config = dict(
    num_hidden_layers=8,
    num_attention_heads=3,
    num_key_value_heads=3,
    head_dim=32,
    qk_norm=False,
    attn_scale=0.177,
    bias='all',
    parallel_block=False,
    init='orth',
    init_std_o=0.0,
    optimizer='muon',
    beta1=0.95,
    warmup_steps=200,
    decay_shape='linear',
    batch_tokens=32768,
)
Each number is 128 + 24 x the weight over its row's rms, rounded and kept within 0 to 255. Layers, rows and columns count from 0. Numbers have three digits each. The size before them is the row's rms in percent of the matrix's.

# layer 4 attention value, 96x96, rms 0.276, rows 0-95, columns 0-47
090:114138128122113190100174107133134155122122116106141135086128159136071123122084156141118094093184140142095130091186161111136123162130121108110132
079:128107150104163085134162133105111154154099077137112155141141099157085101156117160120139135085111094167189110108133101136118111150119138121107111
074:143129140140159147161108106094128090141115192117122075076086138107151103137098130137144151107136099147103164134131129124118146103131126154100140
082:090129091138103130155142118104120104093149115197136135120126131119193121121163115147104119135152151110136124192146166135155167109115151137114129
085:105123160110123099139130180107147129145115112130140115108113128141141164133157127111160143109161129082121137141104098143137158094082132133108144
066:158141117171110108126146145119135137109095149115145121137131168102121140166098154114130103148127102151178152127122052098115135109107156149117098
080:120122125132106163168084086131112110105145112112155100136123122156160157109136105123122154122142110119094130164123170142134141106135125097141165
075:090136123186100118138127124128111170111131136166136108155157116148138131099137149108172165144115184092090143105131114108114121117090102098106135
080:128131173139114164119125108146093136143162100118129137131117156144121130104096136089118144151092107109101113123122153090139136102101143074144146
075:102126084134141126114141134171095128133153134134139148133153117148121141111124180134119118118093168129096123122156161129111175099129115105100177
081:129124171146144111093099133085152149153149155113136094081103119124155121141121141127118151137114133144105194119102137131079150095105142138110111
076:121100162161107137166109117108125161139096084135152125149166080123092136165126128112160122079137110129165115127150122132172110105149124120141095
079:120146149128162121146122130104156176108092099103114131129127143132160117122124087160187149089096121114162111145148152121138130125131122124097116
076:119127152087125140156152124092129136130176110126165143121074118117093177111116140134135154105137092151154163153115136112115137122098132159157157
085:165094079161098155121094110148133099155097155141156105106128129129139138160108122112114149104136165136131138138106130181097108127116141120152139
084:152153182111185112112158173105132118126142124160111118109087127109139154128125113123116098118148085145131150159134129141097133121159092166113127
083:136147091156114115104085086144114103113154096116118168143139109143124121164147117162132095108143096145101110101139136137189126096146174156118139
078:149161098160126130111114152116114123121134165087152096130157102136126100113127092187106154141110121116115044129087164125147121134125150137116169
083:170142107168172144117115125142128125097107190154143118075149098157117126143166110133131151152107132135076149093133110142128072146130131135107134
083:137120133114083114124158151125128122144124129130135097095142122150178121133124086171121101136145118108126124129142158151091122139175109124142074
083:168098161108110127133148128105133125143093153135152064142106129086173147133151095102175080122119133104139155107124129126153106101145119144164139
096:098122112106116140147184120114138145120100126124157122126160115126107137120124154098171164122099093113153129145126100159098121165120116109131107
081:166141127158101160166122103120154093145145117125139094138119133133094111075143146108102163155116140105149128145134119142106183145141135101114137
086:121147167108150139122082098134141134135161204138137132120097141117112144122161123162131157107156143159120117093114152104143118163141129125125162
081:067116078140106139124112125123104103137119123168107130109104113165176119143144128082085114080152112092148112149137108117103107114128151126144151
074:170140167145098042112145068136125130170122102105141159141127137160161066143123101140112113138116159137123118145150124092108122119104144087130135
079:094113163144140112166127143120144155127089141084139122141168144126111121119088127104165136148132092160134150108125118117093106103143132089132098
069:152142092147128122106148134142118148116139124119097130118133114112126129169123105121161118181072136168167073130124089166151089128166172131121136
081:166096103161150105128126158119136135119103140112130139134126141181109120134120154108119111095120146147138105113101112141128076110128112117143065
081:114139147135100126142128182146087144110161165142104042084136119147126145084124139134113134109117131142082167142128167121125132122152130178131077
093:085127144094141147148148134121139100100148136154150109118132146146152110143126069116135116145160132133136078120142108124157116131168164143100161
082:112125163135119125113094104145123114092112133098122095125132123117111173143147132146175182139100149132076125127106116134135109133139135134140164
116:129141128106171108096139152120140091111103130108170137121140117117156148077153111108186135077075151113102162124175125125150151096137084112139135
107:152083144167165104103111130148144114182138113147119130116148115157109168113091136132142116098124111135150136149149115154120117148082136131141114
112:132088131111139140112108106133115117112147161146123178149132120084138106119126102175112138068113113162140155131144139135128173127116114130124195
116:134124108120152121111123105107145115104156151124173153137083147123144112176124133123103156133131130183193151101138147148122135119119098125158095
122:119116133113119096126148183119141101200107151139092159137140147123118106146169115116149098101123141144069178121130190135101126086153169111131129
103:112160140133079121104113145114137170129062143112161099115172148121118138131099117140141156148101126151151152119052128124095118158132151137118180
105:166174168132131143119118123130121097146102137144120117118128154167145164140136096136114097143148139133133112151087151104130134141127112141152100
118:147157154157098162108104105127139103115133116119141128059160107141141086104120164145110134121109104106146129097121161145130154163145102152108093
115:090112117143192121094129093091161085135115166093148131111105102121116165128120129142147109117141135151159109096113094138107111139118154145122099
118:137119093130140088172136150114097093098094087108139134127114119129155129145113141128115168101110133145118107134133091121098121124178145104079081
114:152136152142149124143117140086094126110123153207102130142089110124146101184124172165157113142088132137153106160154118139132119168113158107120145
114:124100149135097133114068128163093094145098120141136119124116141154147151131106104111180159117142122156177144106153127080133125125132154151175140
114:125121128137106153119065107129105162124132123100137118107138135139105098115080149131116133149099137128109148150173134126111174160124151126098136
116:129126125146146117097101129097095161170130137128123143179124089128114115135132140156101160105124098102128127111137137152143122111107172122095111
106:157144116141132130106130101148087134120139104119126119136101120132142112176133097124147095122128156135134144136092137126163159113125121138146107
116:148106164129119110120076151157143112153099119126140153079129134074157112122127123140113082135124150145116169116111083137176128160148138138136128
102:128167111119168113111136088145143135146126124137108130096135144119145125115098142142134113109119122122062138133144143117118094099147162133114158
102:163105132132097114120147106133120118154132114121154173104130103159130133121121148155129103086100136135117107140091084146120174099177120137149154
109:153106107121142172121130113131125144164138110180144145112126102118118154100135092121100161141120121120083120159137120159121123101132155162135126
111:100113147138151108163124131151138156136097100093127104090130122168123111129151144091099119108173114103165160138143145156132117150174124143136131
114:143110134133169128125154132150109123138100110125137095123083177123146098142112115134161113102140070119126128151118102119129159097149156157123165
116:177124097111175153157135076132149104188139104120133152099120130125079138160157127086108097117152131145108128163144125113107169132136138114142140
111:144147153093112094087121143148127135171116140111118136150065134138108158112138106166154130145102174128165167132124117077135112158134173090148112
116:142107126132145162095153157108116102125095134147130155114102150168185126091120140150111142140124114100171152147103128116149179109120154131115155
117:078145127144138076167158133162157136093124134103145117112134139114127131149127123130132149069163141143114111158136151138147087142137141121062128
120:111111158137080191114090111100127151121124127114178115128134124146114122121129144182139138160098160100101162148130143098130139112137160130193135
119:086110135125150120120155116158158115120161140109110150132107131115192119141114124126120168159149093155105111145103113096145109099186099113108104
116:128100119104144130150114141153107113142135163116130135130126126136128106085154168099140096144160143134123108141113107113147139147091115140125090
110:132095111115135131157130125101150140108117117139103112105114121097107163144135104138107107150111184086124112103110159073117134116139116107119137
118:118087174138126126125111086134140137078137127185112157107146118110123122102154070136142123123138091138125119116140114119120113151111127123138101
125:156129116130144134137180116118114123113166132108175111097111113175124149079093116162157119108151142138122174109154131108137075154110157107103117
108:139151134117121124144103112091120141148088149141140133152166117132214152144124160144121114097132106166081130171130101085113155108145142138147084
107:101127155139117144085117131126126138160131098108150122129084111082156146118100124175075164134100133125146115120141149161105112104107114104125088
101:138119122143159122159109144158137123110157081176119161059111134130136100133155155101134117133110108140162153136116125143095117179154093166121163
090:139099103113112128131136153162118166099177172130121161141151122132122117082154109121123153161106111108114135100103159106162152175110097163121173
122:138147167143100147113126139095088090059116150130159147150110124095161130143141128117140148139083113130111102128128175122096123144133130124112123
110:123143125129070149088135139142127143139135128113155181119115122095172143107152169157115137124090088146143130130147131132135113114096118152097092
119:121148149117160151116086136137140091103109159121144184109132140131123119151094171124112164168102130131141094144170101154120117125105101122095135
105:152115103134170118119147113161110138153138103173111107098129125157131098180110081145125164165158087148138141134140075140139142124141109084104112
104:134127112138170129136139153143105138133117173137081160138144147108059126111167121138161101108120097116120110066128149111102125188130125162131119
110:118165087156120138151113157132147133123103129110132130113128151092135133110086128119081152116105131110118123156130120121160136140118122097119145
103:153125122135152127135111158083134113112071110132116153121109148181123093114141125142102134113181095099116161123152110111108156125117115137134105
097:132154152135142127094144121124122173179143134092137124093138142132103067197137122144136107148129138152152114115170128099126105139091163141102107
104:126119121128125138112150115134127143170112146127062123125125144130148093115085112175120137137115158114096118155154095143121079185156158122136146
093:114133132106133086088105098111134140158110133105140097167130115144094136102108152118173165087125145145113092145130105138204135109119097093126127
109:102166107125161115109148136130139101139142126129144108167148157101145126133106110081121088123146143142139147118123167106138147126122128110098139
105:131139155128145112134100089071136146121150154105158117163144112119121096086142129089118109137126160131118110136157097108149110172105154105121126
091:094191131172125162150104147085104113149131104090111109122108131157147151093162155163108156102096111103125107131136107164162145126167120123136121
091:106134124101113118128113158131090121162135109101081164124121154105101136094148130089130177123138086102131122160065093137113164143119112154147147
098:107135126141124106092112109131139146152152110096097104143123128119133072075134158139120143113105117096134165170101145093091151123125139134109126
097:093179138123188163108103160138179146146146131119118163119125144110124134135112131123122097100109131151168160159135085115170119149112113142136130
100:180127156180084174182129128085114109101104126148122152130168149150132133139103146138068126086117131118187122105139146133131123124118130148112100
089:140107144154128113132124140103156109125172082131089124118108122142113126170109142157112120136119146172091148072135105116110092148128074125094104
107:141115119126137120124104115117143080136121129129143151100104144142132060129098131114118090087129126109164108113130108125117088136131126168104189
091:098162124132136158129096140185121133090091135113149154110142120098144147090170136151117179146118140073143119114109158093149123190144082118151117
118:145177144142096164138133121143115132120145160100157141112124111170151113110158109112171140140118117098113089117120157125089100087132172142156118
080:103143145144109101143135105165129119136112138207129110164105123124086127150167099126133165168118171143172127140144123136122136113110120124147127
101:135131159137192128103126149131138136163119140109111098126139109157094143156098116140133108127124138175139116113123107121160085145066114126130138
098:149143142173162158151140104136124135095137114111130148124157139162114073158108141110112136126152147136150145126117109120098104112141126104150140
107:073111111110133138124118124162141151133128103085164088154141127100113139122116124131098147150129119156143138156144095124136116114133138141163140
107:112142101127119117139121117128108130131119139096178133094068160106147150111172162113123139144138112070155124128118147110110165163117104134162147
119:087130113121140172118143185113098184184155093114139126096140104135147117109087170176116091173139111130127135151159134100147135138134100124111146
104:099124113177120105110162087140149166152147149128134110105152130133130143124111123132138109132157130153092161134188135126102133126126120124090075
098:146096112081087133141166120096113125115124105112105128118121149109158135131141161196140137129117150082112103125114135153177123113172173128076121